python train.py --n_layer=10 --n_head=3 --vocab_size=2048 --norm="rmsnorm" --norm_place="peri" --positions="rope" --rope_fraction=1.0 --extras=["capped logits"] --init_std_qkv=0.051 --lr_mult_qkv=0.7 --lr_head=0.0127 --schedule="cos" --seq_len=512 --dataset="wikipedia_en"
Each number is 128 + 32 x the weight over its row's rms, rounded and kept within 0 to 255. Layers, rows and columns count from 0. The size above them is the row's rms in percent of the matrix's.

# layer 4 attention output (transposed), 96x96, rms 0.0665, rows 4-31, columns 0-95
size [112 129 104 106 112 104 100  80 107 121  83  92 102 125 111 103 118  90  84  99  99 120  89  82  92 114 108 102]
[[116 190 127  74  94 186 118 147  68 141  76 157 107 112 155 125 173 128  92 186 112  85 103  97 192 108  86 117 155 136 130 144 138 145 170 124 139 107 130 120 124 178  69 178 159 171 134 145 160 178 148 150 173 141 102 125 112  88 147 110 156 130  99 131 109  39 185 119 126 101 106 163 109  89 168 171 116 113  91  86 127 143  98 157 124  38 127 128 118 125 144 137 148 126 135 110]
 [ 40 134 139 111 101 108  83 156 159 144 156 154 157 171  74  66 114 106 107 103 123 171 124 192  76 153 137 153 106 100  60  86 127 101  95 136 155 166 127 141  84 104 140  96 135 110 121 163  88 145 124  91 188 139 130 144  93 125  99 152 138 101 119 104 125 147 160 146 121 160 102 149 183 147 107  71 126 123 164 101  85 153 102 137 115 218 149 115 151 182 133  97 147 140  85  86]
 [136 121 144 106  88 150  99 108 115 125 137 158 151 151 159 106 138 127 120 131  96 152 158 144  82 164 143 127  79 127 153 162 116 153 117 103 132 158  69  46  81 123 148 106 144 115 155 125 118 180 143 129 132 160 133 145 176  73 124  99 163 145 185 135 117 208  96  48 197 110 156 124  81 124 119  85  98 134  74 156 143 169  78 179  93 157 133  96 110 135 190 130  82  80 108 125]
 [166 120 199 123 108 138 138 173 128 124 121  98 128 100 119 129 202 163 126 133 121 104 131 120 115  66  80 113 211 170  62 162 182 128 124  89 131 113 183  88 133 144  84 152 102 138 166  84  84 151 139 137 180  83 127 102 135 163 158  72 153 140 137 133 106 112 152 145 142  90 161 155 103 138 170 122 101 113 101 147 125  70 131 135 123  91 145  87  71 160 161 156 108 187 152 167]
 [146 145  94 119 156 147 140 148 175  75 158 124 166  95  68 190 125 138 168 135 108 118 106 161  89 127  94 147  76 155 154 147 144 184  91 114 159 203 135  87 113 170 107  95 119 131  82 138  68  81 113 100 121  94 134  80 146 101 148 106  97  71 134 139 107 164  76 116 105  85 149 174 183 227 106 121 100 133 131 151 116 151 101 138 126 115 108 148 131 136 154 143 111 186 118 122]
 [118 169 163  95 176  94 117 170 225  97 143  95 127 107  88 139 162 114 131  99 140 162 139  83  80 179 170 151  86  99 105 121 102 130 142 118  89 139 146 110 173 140 176 134 179 102  90 107 139  69 135  97 139 187 128 147 131 158  95 173 116  94 124 167  98  97 191 145 122 125  85 143 188 114  60  92 135 151  90 166 146 118 132  95 144 143 159 113 147 152  88  94 120 150  95 100]
 [141 144 106 123 125 145 160  98 124 148 140  77 123 113 144  75 149 136 123 135 112 126 160 158 139  80 158 131 177 102 135 200  78 145 116 180 102 120  84  93 138  82 155 102 101 184 152 182 103  93 187 132  92 115 165 109 143 100 106 172  78 102 136 146 155 213 165 128 125 130 178 128 121  69  90 166 105 112 190 169 118 104 167  97  86 134  67 103 169 124 143 155 104 146 156 135]
 [155 141 140 139 188  84 131 146 148  51 114 138  73 100 114 157 147 110 138  71 141 122  97  68 124 139  82 152 116 118  98  87 132 111 182 128  68 168 133 138 142 152 147 157 135 142  88  83 109 137 111 121 127 130 169 159 119 178 123 103 146 127  98 161 115  21 156 119 108 137 130 149 109 141 162 143 120 144  45 168 121 123 171  45 155  81 166 134 120 150 111 107 161 177 136 127]
 [ 95 118 150 149 142 117 107 178 146  84 118  95  77 147 124 126 151 136 107  76 157  76 169 147 146 109  98 194 145  77  84 136  59  98 168 143 153 158 106 146 104 114 118 164 144 132 112 109  88 126 147  92 138 106 120 114  91 117 147 120 200 113 114 107 123  39 177 153  72 114 105 177 115  81 142 149  87  83 101 110 103  84 177 115 142 140 136  66 147 187 123 150 145 110 120 173]
 [131 120 142 149 155  72 153 128 155 103 123  82 144 106 148 161 140 125  79 117 183 104 147 118  64 118  83 157 167 152  90 123 142 133 132  95 163 158 185 130 165 197  89 128 119 121 125  89  93 144 144 104 179 116 104 115 193 108 130  69 102 103 117 131 139  95  71  88  69  77  74 134 166 171 163  85 112  94 144 177 152 101 114 133 145 102 122 137  99 131 140 205  88 171 131 111]
 [119 114 136 112  79 175 128 106 130 192 137 105 182 161 130 107 111 143 156 184 117 140 145 178 126 100 158  91 149 147 145 165 113 147  61 116 185  85 115 103 121  89 118 116 121 117 174 159 147 129 138 163 133 106  76  91 142  96 141 130 117 135 140  97 132 255  98 140 163 121 149 119 161 122 102 113 132 118 208  93 162 124  99 205 106 163 115 127 147 111 152 149  91  85 119 122]
 [139 154 152 103 150  83 118 119  91 127 128 152 123 160 120 142  94  91 111 129 127 149 122  71 152 140 155 105  96  41 107 135 138  58 122 153  76  76 149 106 109 120 156 129 131  84 147 117 160 122 138  95  61 141 155 153 101 158  94 134 127 123 161 121 140 179  92 108 123 167  69 122 149  99 101 120 149 172 138 197 140 201 119 102 220 161 169 104 103 142 102 122 153  55 143 143]
 [ 82 174 135  75  89 177  86 114 133 167 104 104 169 136 150 126 144 170 129 162  69 134 142 167 148  86 163  92 163 145 120 184 117 117  63 110 144 113 121 144  95 123 136 166 116 135 157 122 163 116 143 229 132  99  74  90 146  90 156 109 104 148 109 110 133 178 128 139 172  99 144 115 155 135 129 161 126 170 153  71 156 105 106 187 130 133 164 132 130  74 151 160  79  70 100 101]
 [ 82 106  99 134 118 181  98 136 158 130 154 144 154 119 163 158  97 220 119 116  79 159 163 134 101 111 121 175 139  71  95  75 112 131  97 115 128 119 191 185  43 130 145 158 158 119 134 106 131 140 146 112 127 107 154 125 102 124 178 162 137 138 138 125 106 181 158 156 138 153 167 143 122 194 164  85 108 124 116  83  99  95 111 183 134 204 146  72 141 138 102 100 142  84 108 129]
 [125 134 154  85 107 161 119 159  98 147 179  97 130 124 147 153 170 176 128 150 162 112  92  87 129 109 100  87 193 174 138 105 171 151 157  80 166  92 170  78 144 165  90 108 179 125 128 117 121 148 102 109 135 129 171 125 152 119 170 101 186 128 148  68 100  83 161 137 151  72 156 123  86  99 175 158 143  82  92  99 104 139  83 152 105 140  89 152 147 209 179 125 115 152 116 159]
 [181 108 148 167 136  84 135 113 133  52 164 182  76 146 119 118 155 113  98 102 116 115  91  76 164 146 103 134 142  73 147  60 128 108 206 132 146 123 139 110 131 132 156 143 139 139  45 125 152 129 133 119 152 142 180 157 113 106 170 109 172 111  85 129  78  70 132  92 116 167 118 114  98  89 213 156 129 129 114 102  98 134 138 100 125  97 120 159 134 165 116  73 170 125 147 170]
 [100 176 131 119 154  67  95 122 173  92 157  94 139 158  78 132  93  88 115 113 137 117 125 116  92 164 154 141  83 107 172 138 118 110 130 109 140 152 117 135 151 113 151 106 190  63  85 135 164  85 115 153 118 149 110 107 174  97  93 143 143 108 136 103 172  92  44  67 133  98  42 122 187 156  76 121 123 146 124 131 150 114  88 136 160 123 177 135 108 107 156 146  63 103  79 119]
 [161 156 110  89 132  71 130 124 137  40  81 129  95 162  95 149 111  99  88  86 107 143 126  82 169 120 127 100 127 139  96 108 158 144 115 141  98 153 106 157 121 158 110 153 135 126  86 109 110  92 137  41 130 175 127 168 108 123 153 127 106 118  89 152  84  41 156 107 112 159 118 156 167 125 122 122 143 160 111 165 164 181 170  62 159 105 200 104 163 181 135 129 158 100 139 113]
 [129 149 121 115 190  83 104 149 130 113  81 132 103  78  97 135 128 139 103  60 126 121 120  56 104 101  78 159 127  99  67  80 111  87 128 147  96 170 165 141 141 129 128 125 139 141 133  79 134 115 139 118 112 139 176 163 103 152 126 125 145 142 105 122 128  37 194 127 117 150 104 142 116 166 129 130 117 140  58 166 119 121 172  23 150 148 178 107 172 131 106 147 174 116  95 110]
 [157 126 146  95 130 100 145 130 105 101 129 151  69 176 102 123 152 113 129 127 111 176 164 122 143 117 132 118 112 162  87 151 146 116  99 100  56 123 105 170  75 162  98 179  92 186  70 155 120 125 111 107 162 134 102 147 117 151 144  70  91 126  85 165  67 112 186 163 138 119 184 114 129 129 114 145 151 170 117 142 174 155 153  78 158 133 203 112 120 215 151  90 161 120 150  99]
 [118 143 145 158 102 140 146 103  81 173  83 173 186 109 114 110  93 107 163 139 144 102 136 174 156 140 142  98 151 154 151 171 153 153 105 114 184 142  73 144 159  97 109 128 134  98 139 107 131 104  95 177 133 104  98 112 170 133 112  98 121 118 141 110 126  90  65 136 185 125 134 133 105  95  99 105 143  74 161  48 168 111 161 207  50 113 132 163 188  56 117 124 146 152 133 125]
 [148  99 113  94 128 108 101 124 192 125 179 121  57 153  91  97 127 161 123  77 130 137 140 180 100  99 118 121 143 107 147 133 139  94 144  59  82 105 157 147  92 133 138 148  91 107 136 131 150 133 121 109 172 104  95 100 137 168 112 132 196 101 150  86 136 176  92 162 132 149 129 132 167 151 109 131 118 136  98 160 150  75  57 125 174 116 206 104  60 171 155 154  55 105 137 103]
 [ 64 185 123 121  60 150 124 173 124 225 128 121 189  84 163  94 135 170 120 113 121 169 129 158 130 126 165 113 171 130 132 175 115 165  98 163 168 105 117 130 140 128 155  49 157  99 176 151 129  99 179 151  90 111 166  88 127  60 134 155 130 111 109 107 154 179 126 150 125 112 172 105  87  70 132 117 139 126 148 101  94 138 130 171 130 171 101 145 161  82 135 119 110 103 130 116]
 [ 90 117  94 119  79 174 112 114 132 200 120 106 150 142 113  72 107 183 115 156 119 138 170 207 117 100 155  96 137 154 162 158 131 151  65 122 180  92 122 129 129 104 128  85 107 135 171 191 152 130 126 165 133 115  89  97 121  93 118 165 106 145 149  84 133 236 114 160 155 129 122  96 144 141  99 102 126 129 200 118 127 124  79 196 109 162 111 126 142 102 158 139 111  96 111 103]
 [114 133 143 163 165  87 150 127 107  43 180 114 104 132 124 170 166  99 104 127 152  71 136  87 153 175 114 135 129 160 126 102 152 127 170 100 133  97 132 124 143 151  94 131 153  70  79 113 106 140  92 138  94 125 173 160 141 155 144 109 161 136 121 140 138   0 169 151 116 142 115 117 102 134 172 148 105  98 105  83  88 119 115  82 150 110 153 157 151 152 145 118 135 183 130 130]
 [139  70 118 125  74 181 138 121 115 167 104 148 132 136 167 180 112 108 162 151  93 121  93 167 131 100 143  89 118 160 154 103 176 141 149 124 100 131 213 164 152 163 110 134  56 111 146 102 173 190 132 116 162 123  62 157 146 111 141 113  76 162 126  85 133 179 129 138 100 152 142 114 127 169 163 160 180 158 132 127 120 186 101 136 107 126 126 146 102  53 149 172 123 127 137  61]
 [138  95  96 104 122 195 110 172 126 231 107 144 151 126 144  86 169 131 164 180 166 117 127 130 108 109 111  78 169 129 176 135 155 152 105 130 193  71 118  96 167 123 142 112 107 174 181  69 131 189 131 172 112  87 168 131 116 155  86 119  94 109 170 105 141 172 117  97 107 117 145  80 107 135 136 152 139 104  92 145 153 119 116 117 117 108 120 176 152  54  93 149  94 130 117 150]
 [ 88 141 169  95  96 198 121 119 136 173 157  92 189 145 168 149 110 107 159 190 121 160 115 131 139 125 209 122 128 130 115 182 143 144  72 125 147  78 148 133  80 105 105 150 136  95 182 150 127 145 145 155 112  95  87  88 143  83 165 128 100 157 143  95 159 212 150 151 189 124 141 118 154 147 117 131 102 115 178  88 107 142  91 194 150 178 111 112 109 146 170 133 107 102 121 141]]
# layer 4 attention value, 96x96, rms 0.0546, rows 5-31, columns 0-95
size [119 106 100 104 101 104 105 112 113  99  90 112 111  98 113 107 105 100  99 110 101 100 112 107 107 101 114]
[[156  84 134 130 130 107  89 185 140 125 166 169 137 240  98 150 148  68 154 111 146 118 112 139 101 140 113 131 137  99 131 150 162 128 128 107 117 147 151 160 150 134 156 143 102 130 145 184 146 105 128 152 148 104  79 166 175 137 102 214 145 121 163 111 170 163 163 162  77 117 146 119 176 185 104 181 135  92  95 176  86 127 149 133 131 197 142  63 148 168 104 108 114 137 131 138]
 [ 68 118 133 128 140 119 152  84 127 134 122 107 112 225  89 158  59 154 134 101 138 140 111 110  93 127 128 116  88  84 180 168 135  97 165 101  97 120 101 151 162 142 137 110 226 130 131 104 131 156 113 107 116 157  86  73 134 125 158 117 117 117 141 113 193 132 122  57 112 159 157 157  92 159 122 152 104  48 150 104  91 118  93 105 152 107 104 147 183 125 115 139  98  82 108 167]
 [142 160 166  57 101  74 107 132 141 104  42  87 137 172 131 116 145 129  92 116 188 121 153 164 146 130 177  93  98  99  72 145  59 119 112 189 127 162 119 104 153  68 147 130 113 111 173 101 145 100 159  77 117 107 131 110 121 122  94  79 153 155  74 175 112 136 121  94 124 110 146 199 132  84 128 170 176 145 129 115 176  84 125 143 104 120 145 120 128 122 168 134 122  81 159 125]
 [ 21 113 121 125 118  72 103 146 128 110 102 126 146 177 154 137  93 165  92 152 136 108 156 126 140  99  91 115 147 143  92 113 106 153 105 132 134 119 130 120 136 158 134 132 175  78 118  98 145 106 104  57 129  78 106  96 172 127 140 104 174 182 127 128 136 138 165 146 147 111  63 125 163  68 135 199 102  62 141  92  84 149 126 117 176 180 176 154 148 157 113 200 144 128 139 113]
 [152  66  80 101 162 132 107 163 106 163 172 129 198 142 121 156 109 150 149 165  94 123  72 146 140  62 178 196 152 126 154 142 202 100 156 147  94 153 159 164 188  49 140 155 183 132 116 142 128 132 133 152 138 197 112 142 106 159  93 189 113 132 111 115 106 167 109 151 130 151 101 123  99 124 120 104  78 145 124 134  75 127 112 149 150 163 153  98 144  80 111 134 124 163 133 120]
 [154 129 126 141 174 108 157  82  48 147  78 143 189 115 138 108 128 121 103 131  89 122  78 142 127 124 102 163 190 107  26  97 128  99 117 151 113  95 177 155 136 143 165 125 174 105 132 136 100 186 115 136 150 113  54 120  68 155 151  44 101 147 138 145 110 132 118  62 121 115 107 102 103 165 139 115 120 140 150 189 130 140 144 124 109 124  92 108 102 119 168  91 105  89 134 124]
 [153 171 100 127 118 151 132  89 117 137  52 100 131 150  62 128 162 118 146 142 161 140 151 106 119  96 142  97 192 119 155  68 114 102 159 190 108 144 105 149 132  59 110 126  75 160 133 158 167 138 200 103 108 135 143 126 127 103  78 129 138 146 126 104 107 139 187 150 187 115 116 158  97  86 120 119  91 161 127  86 145 125  29 149 166 131 111 117 126  99 192 162 155 142 163 131]
 [144 139 155  98 116  92 148 163 121 159 153 155 115 119  79 102 165 139  97 144 133 132  99 177 168 161 111 107 143  90  59 151 155 121  62 162 109 100 142 133 105 111 111 131 172 182 157 116 142 162 157 119 149 148 136 131 145 188  90 106 104 155 140 124 133  94 247 119 126 130 170 153  83  87 120 185 179 145 101 140 165 120  92 137 120 148 102  38  96 104 180 150 138 107 121 141]
 [ 72 132 145 110  71  79 112 119 188 109 111 126  96  95 112  90 135 158 148 123 176 154 108 136 132 139 131 157  88 147  94 145 127 163 101 162 156 142 153 139 112  97 129 141 168 149 109 109 109 108 130  75  83 156 164 106 128 145 112 118 192 132  64 195 108 123 128  99 129 131  76 135 163  58 139 178 215 111 170 143 102  53 110 172  99 148 176 139 166 136 154 154  81 108 144 130]
 [126  95 165 138 152  89 102 138 138  96 141 128 123  94 212 119 112 142 162 122 123  61 137 173 168 134 136 150  80 108 110 199 171 172 123  82 154 105 135  85 183 181 149 141 102  88 126  96 103 140  79  69 145 105  98 133  83 137 188 111 119 109 141 145 159 136  63  86  46 108 128 138 160 140 145 153 134 100 138 109  98 114 182 120 106 124 108 136 101 120 100 114  60 122 114  91]
 [157 116 125 140 130 180 145  85 137 170 204 159 180  58  88 114 142 152  82 126 135 110 129  97 132 122 146 160 115 160 173 114 156 132 129 123 130 110 167 114 174 201 116 139 129 166 115 150 104 129 117 142 105 193  94 131 133  33 127 148  66  85 163  83 155 152  89 172  57 162 121 126  72 191 101 108  92 128 147 144 174 138 156 144 131 139 160 142 150 131 123 114 128 155 114 114]
 [183 160 200 115 100 140  90 115 115 160 148 133  98 101 230 120 128 154 171 149 148 128 168 146 176  90 135 111 129 127 135 166  90 150 136 113 158  74 139 150 226 137 129 139 136 141 110 104 128  70 121  99 138  61 167 111  99 146 152 146  71 186 144 170 172 136  71 116 121 118 139 156 124 189 114 137 128 120 124 154 136 100 175 111 157 103 109 162 108 112 133 129  76 132  86 120]
 [125 122 174 170  94 151  93 188 121 165  83 139 119 132 129 161 149 155  93 130  34  94 136 157 155 150 137  47  78  75 113 133  97  70 103 118 131 153 162 192 130 141 105 153 139 165 152 140 153  79  48 120 168 150 172 157 128 142 126 168 146 161 136 137 148 148 159 136 120 136 147 193 159 177 104 188 117  77 107 109 104 145 153 138 133 132 113 125 123 165  82 144 135 155 130 134]
 [104 145 118  41  89  42 164 148 193 103 157  82  97 165 127 135 114 109  99 107  92 121 133 146 106 138 131 137  98  65 148 127 138 118  84 176 138 179 148 129  80 135 103 110 116 115 171 102 127 133 191 133 137 171 129 135 137 104 111  84 119 178  56 145 103 133  92  67 151 151 122 133 153 102 103 115 133 143 109  60 161 137  96 125 123  98 161 117  80 164 109 144 126  52 143 113]
 [149 119 114 130 137 117 141 129 153 114 128  85 133 141  57 156 116 101 123 121 166 123 148  79  85 172 106  45 137 138 127 101 179 140 109 129 125 125 120 140 125  92  60 149 120 164  89 107 154 176 194 159 136 183 129 138 138  99 150  97 172 158 156 119 116 116 162 135 192 152 154 155 119 106  86 126 114 125 117 126 137 147 102 138 111  72 101  89  97 207 164 109 217 179 187 102]
 [138  83 101 174  84 119 111  99 155 133 230 125 144 131  94 127 100 185 161 156 173 166 110 134 146  73  94 150 141 178 209 162 184 120 147  80 115 112 150 104 179 168 169 142 169 128  86  94 127 130 132 133  89 184 147 129 131 141 115 162 145 143 140 130 121 139  65 149 112 151 107  88  82 115 139 120 141 124 118 105 116  64 155 130 149 147 146 182 173 136 152 171  74 138 133 117]
 [115 138 147 105 151 120 159 138 127 144 177  79 184 164  99  99 117  44 169 133 114 119 199 130 139 140 140 168  86 166 126 116 156 167 134 121  83  69 140 153 148  77 133  59 185 173 104 150 114 121 120  91 112 128 147 141 130  95 140 176 150 169 180  66 132 113 150 158 125 148  65 137 123 148  93 147 124 161 123 106  98 139 169 139 193 144 134  63 159 107 135  88 159 165 146 146]
 [126 115 116 155  78 151 147 168 108 151 111 151  95 126 130  52 190  77 119 140  72 136 200 169 162 129 155 143 174  81 149  90 121  67 116 112 122 115 148 178 173 112 185 136 167 185 117 160 119  88 202  96 164 146 127 118 157  96  93 165  93 126 157 149 175 126 132 175 100 138 124 149 152 143 144 115 167 180  97 116 127 142  90 149 117 128  75 103 125 127 179 112 149 146 164 136]
 [133 181 155  77 155 129 146 169  93 141 108 114 174 129 113 136 108  60 128 131 181 123 156 126 165 127 149 139  92 129  87 134 107 142 161 202 103 117 130 147 154  76  88  96 109 134 126 181 116  91 132  88 151 129 120 151 117 108  94 173 120 151 200   7 153 167 148  96 164  91 113 121 167  84  97 123 114 122 162 125 115 131 149 128 202  90 106 137 151 137 133  96  94 174 115 141]
 [132 137 139 128 107 120 124 116 105 114 155 109 129 156 190 106 126 220 140  94 165 118 161 173 167 147 124 138 166  75 182 132  92 175 142 108 116  79  78 103 112 120 193  83  58  67 147  83 111 133 130 157  82  52 156 143 145 173 156 146 112  76  92 132 124  93 155 150 166 137 146  83  87  98 119 110 124 116 132 124  90  89 175 148 106 132  76 116 122 123  97  85 138 109 120 121]
 [179 128 114 119 101 103 106 163 153 134 128 151 128 124  62 148  66 147 123 129 113 122 145 137 113  81 122 104  98 123 139 138 125 139  96 163 146 147  93 124 230 101 127 174  87 106 159 148 143  89  94  49  65 185 170 151 109 131 109 127 144 120 176  98  79 149 105 122 110  99 118 176 111 123 147 139 178  72 129 123 172  82 123 112 170 153 141 189 169  97 179 135  96 119 182 124]
 [187  75 152 129  89 141 143 103 122 164 142 150 108 164 141 118 177 183 146 131  90 114  74 129 130 137 109 190 170  67 127 133  98 125 131 147 133  92 154 133 129 124  99 125 172 127 124  91 134 173 143 159 180  80  95 124 108 145 147 116  85 140  94 177 129 119  53 133  97 104 142 144 147 203 122  97 117  90 102 134  90 164 194 134 118 106 161 143 100 177  87  84 149  58  74 115]
 [131  58 124 140 133 135 135 187  98 125 149 136 128 147 194 121 140  81 150 141  96 141 168 149 136 142  91 172 107 114 124 163 149 148  89  57 137 124 133 136 120 169 186 162  79  63 138 108 153  86  81 138 128  71 135 128  99 133 160 141 101 116 120 160 172 152  89 104  65  89 146 139 214 179 154  60 160  68 100 151 103 108 161  83 122 129 127 143 157 116 147 117  98 153 121 124]
 [130 110 128 104  75 128 111 136 198 148 136  77 101  90  80 160 158 144  94 114 129 124 152 131 106 134 114 104 113 162 169 125 137 140 100 136  94 139 120 111  75  97 154  48 104 118 147 150 160 124 180 158 105 179 148 176 123  79 119  71 119 195 108 193  90 120 209  82 197 123 131  61 122  81 124 119 122 168 119 142 157 159  89 140 123 122 132 126  73 148 140 157 139 106 115 143]
 [135 142 149 145 103 167 118 150 199 114 109 149  59  92 182 124 108  53 146 114 128 157 175 104 127 129 145 139  88 159 164 135 122 118 179 122 196 124  63 129 116 105  99 164  86 122 150 138  90 121  81  93  73  51 125 102  87 104 164 133 199 130 148 118 145 113  79 151 130 172 104 148 152 142 114 105 157 132 157 141 112 148  88 138 137 151 174 192 152 134  75 154 161 113 134 107]
 [ 98 150 110 132 134 131 172 151 154 120  81 128  97 152 153 107 118 142 158  96 113 119 152 117  66  71 120  92 121 148 128 152  58  89 152  79 151 154 130 132 134 140 151 168  93 118 152  89 123 115 202 107  89 120 125 160 115 160 171  82  55  21 103 161 131  97  85 103 121 112 160 167 156 136 141  37 125 162 131 107 165 114 121 133 111 173 158 138  97 115  96 124 178 136 125 105]
 [127 152 192 172 152 136  78 111 138 116 168 146 142 101 212 164 193 148  91 134 109 126 108 159 182 112 136 144  49 126 100 174 143 153 166 130 133 127 150 123 140 167 135 111 119 123 108 119 132  89  85 162 189 162  69 140 117  88 132 118 108 140 114 178 124 143 112  75 102 123 173 132 125 184 105 165 117 164 124 115 155 150 137 113 145 143 141 179 123 156  64 119  57  61  98 136]]
# layer 4 attention query, 96x96, rms 0.0641, rows 32-40, columns 0-95
size [ 98 105 104 111  87  91 106 101  94]
[[152  92 117 116 124 136  46 207 163 113  99 134 108 150 156 154 119 153  92  72 116 160 151 136 198 179  94  73 120 137 137 139 140  57 114  81 155 117  83 148  59 155  91 122 116  58  85  83 127  98  77 108 127 143 114 149 131 138 163 102 145 133 139 184 128  88 161  96 140 154 152 110 178 130 126 100 152 140  82 151 139 130  98 106  98 134 170 129 105 115  91 137  71 103 116 125]
 [151  92 149 160 148 154  89 195 180  99 115 167  85 151 140 148 171  87 112  82 150 133 117 131 153 175  44 102 131 120 118 155 180  81 111  88 158 138 104 143  47 199 131 170 126 127 127  78 101 147  99 159 107 137 133 145  99 131 152  99 156 172 142 152 121  92 142 112 113 150 147 123 177 160 129 106  88 106  75 149 128 107 139  97  76 115 170  82  80 155  68 120 117 125 139 107]
 [104 162 144 119 138 137  93  87  66 155 106  75 144 126 106 111 126 156 105 147 151 137 145 104 128 117 186 145 140 168 147  79 109 115 176 115 160 145 173 157 171  80 134  99 144 160 167 122 170  46 151 122  82 131 119 130 166 133 101 174 152 183  86  85  92 106 161 153 169  88 149 110  81  95 136 112 148 134  93 105 141 190 117 185 152 129 105 132 162  93 158 183 116  85  83 180]
 [ 99 179 118 102 133 115 123  76  63 117 112 123 142 142 122 146 152 139 135 138 113 129 107 138  82 121 164 149 135 110 137  88  98 150 134 144 129 167 111 130 178  58 128 133 125 189 151 137 170  78 115 123 163 128  91  96 186 113  85 156 143 117 160 104 122 142 147  95 188  64 136 162  54  93  96 129 144 131 131  97 154 134 107 164 177 120 103 194 205 103 204 172 130 100  97 160]
 [ 75 103 145 184 114 156 147  99  18 126 121 117 125 101 143 186 127 163 125 131 172 127 152  94 124 136 145 125 136 135 134 117 148 168 100 144 112  97 117  65 157  77 109  56 116  98  78 132 123 101 128 112 139  85 133 116 113 100 150 206 152 174  65 121  99 125 109 108 148 137 141  74 135 145 155 121 137 130 139 157 143 224 133 116 125  93 115 143 153  79 102 101 195  99 106 124]
 [146 129 131  86 159  86 198  66  84 110  97  95 147  57 129 135 113 155  93 138 160 108 199 105 130 135 153  95 146 136 135 151  68 139 176 152 159 122 113  93 148  95  51 121  76 119 120 129 126 123 113 134 119 151 167  97 123 119 100 137 128 152 128 130 125 124 140 106 231 116 178 142 149  54 149 131 116 179 131 131 170 182 110  97 129  78  78 151 148 163 147 110 126  98 148 106]
 [112 195 109  88 103 104 135  75 129 190  99 135  89  98 142 135 121 234 120 146  67 141  89  71 132 115 145 134 125 120 155  60 134  83 138 139 120 186 114 151 173 130 131 137 136 128 151 180 137  97 125 141 103 170 120  90 151 123  75 169 154 195  98 155 118 147 134 118 169 100 166 128  63 108 140 151 118 191  76 125 154 165 110 141 157 151 110 115 163 114 155 109 144 110  98 113]
 [118  86 152 142 101 112 127 168 188  62 133 185 141 144 160 193 132 119 182  81 136  75 117 132 122 132 123 131 116 132  56 145  96 142 133 121  94  75 117 126 143 186 154 159  98  61 109 150 114 187 105 147 156 121 148  88 140  76 149  85 110 138 162 119 171 173 101  97 101 145 112 130 153 111 115 126  90 128 165 191 119 113 154  79 110  87 112 121  85 177 111 106  87 112 160  73]
 [ 99  98 109 100  84 112  85 167 119  72 118  90 139 105 130 168 145 119 111 140 134  83 120 181  62  86 142 178 121 101 113 149 141 200 175  66 104 134 116 107 161 182 130 158 149  78 166  98  95 190  94 138 192 134 109 108 179 108 129 119 121 114 200 148 182 134 115 182 138 136 112 149 128 119 167 170  81  77 159 165 104 137 133  94 124 121 149 161 145  97 146 136 107 148 149 106]]
# layer 4 attention key, 96x96, rms 0.0659, rows 32-39, columns 0-95
size [106  94 105  88  72 102  58  59]
[[151  73 151 141 150 121 157 122 108  77 113 143  69  80 161 171 105 115 107  72 140  92  98  62 122 155 144 179 124 180  78 125 136 160 135 132  61  93  46  91  98 114 157 166 119 135 103 130  86 176 129 144 142  91 167 135 138  93 174 153 161 143 118  83 150 164 126  82 145 147 117 141 120  79 177 151  98 137 185 117 134 100 139  92 122 173  86 100 117 159  82 108  96 123 113 118]
 [148  98 181 108 117 103 118 155 130 101  93 151 108 107 155 173 120 100 116  70 115  67 112  85 136 180 183 123  69 168 113 146 127 161 116 127  81  99  92 108 178 119 112 171 102 121 137 106  99 170 101 142 154 109 183  92 153  83 173 146 136 146 130  86 108 169  85  77 165 181 107 141  86 117 175 127  75 143 169  95 123 111 100  90 110 145  76 105 115 153  80 116  68 102 138  95]
 [131 128  65  98 134 138 153 120 120 180 148 114 160 118 105  65 181 119 191 166 109 177 163 146 121 115  76 109 163  98 181  97  99  86 166 143 166 135 137 133 109 152 127  80 129 127 104 119 181 107 147 137 115 127  75 122  86 192  97 120 104 112 118 132 134  77 116 168 112  82 132 105 189 113  31 119 162 137  96 181 153 151 129 173 139 112 180 154 124  74 140 114 149 148 151 145]
 [114 144  69 138 129 138 142 113 127 186 160 103 133 101 135  78 124 113 172 160 145 214 102 168  92  88 101 101 124 106 144  85 109  87 150 116 173 177 133 145 124 143 148 106  99 102 113 129 175  93 156 166 132 119  57 120  87 174  93 102 107 129 105 143 128  38 159 188 107  85 132  74 141  94 113 135 162  78 117 143 102 161 135 195 145 124 173 151 112  98  97 119 164 159 121 137]
 [125 166 152  31  62 134  76 117 100 165 137 169 104 102 129 115 144 124 123 162 128 159 108 142 176 208 140 126  73 146 149  98 116 111 139 139 180 119 122 167 106  84 139 165  83 175 115  90 132 130 129 142 110 141 157 138 111 179 118 121 164 103  69 152 127 131 122 129 150 128 165 124  63  81  93 179 184 161 111  99 146 123  70 156 166 127 166  92 135 102  97  98  91 130 107  82]
 [124 125 130 136 116 154 126  69  96 111 149 134 169 102 186 141  69 175 100  94 109 107 104  87 136  95 172  92  95 129 149 142 135 115 138 170 116  97 143 167 155 121 107 167 113 169 168 171 111  95  67 114 100 168 174 196 129  97 173 142  95 163 138 123 124 149 106 110 145 142  89 172  82 225 124  83  79 153 144 128 116 155 150 103  88 183 130 106 199 157 128 105 125 101 129 116]
 [ 99  80 105  81 129 131 139 138 165 110 139 127 150 118 130 130 171 102 146 150 189 123 137 133 117  90  98  90 124  83 191 105 114 145 165 107  99 159 149 134 133 153 131 108 117 106  81 112 199  41 135 158 173 143  61  79 116 157 109 104 149 114  93 121  89 119 126 176 109  56  76 141 138 121  80 151 160  82 139 162 115 146 144 208 171 154 151 146 120 137 107 167 179 109 163 105]
 [128 113 104 151 151 148 144 118 109  61 116 125 157 117 134 170 141 171  93  94 139  82 110 141 134 103 116 168 118 185 121 104 170 176 111 168  82  80 143 102 109 130  67 157 176 154 180  90  88  86 123 130 146 127 164 153 165 113 137 124 129 119 158 128 167 171 140  99 168 142 145 133 117 182 189 108  92 130 165 118 101 180 200  51 131 139  88 137 180 193 131 138  90 151 148 149]]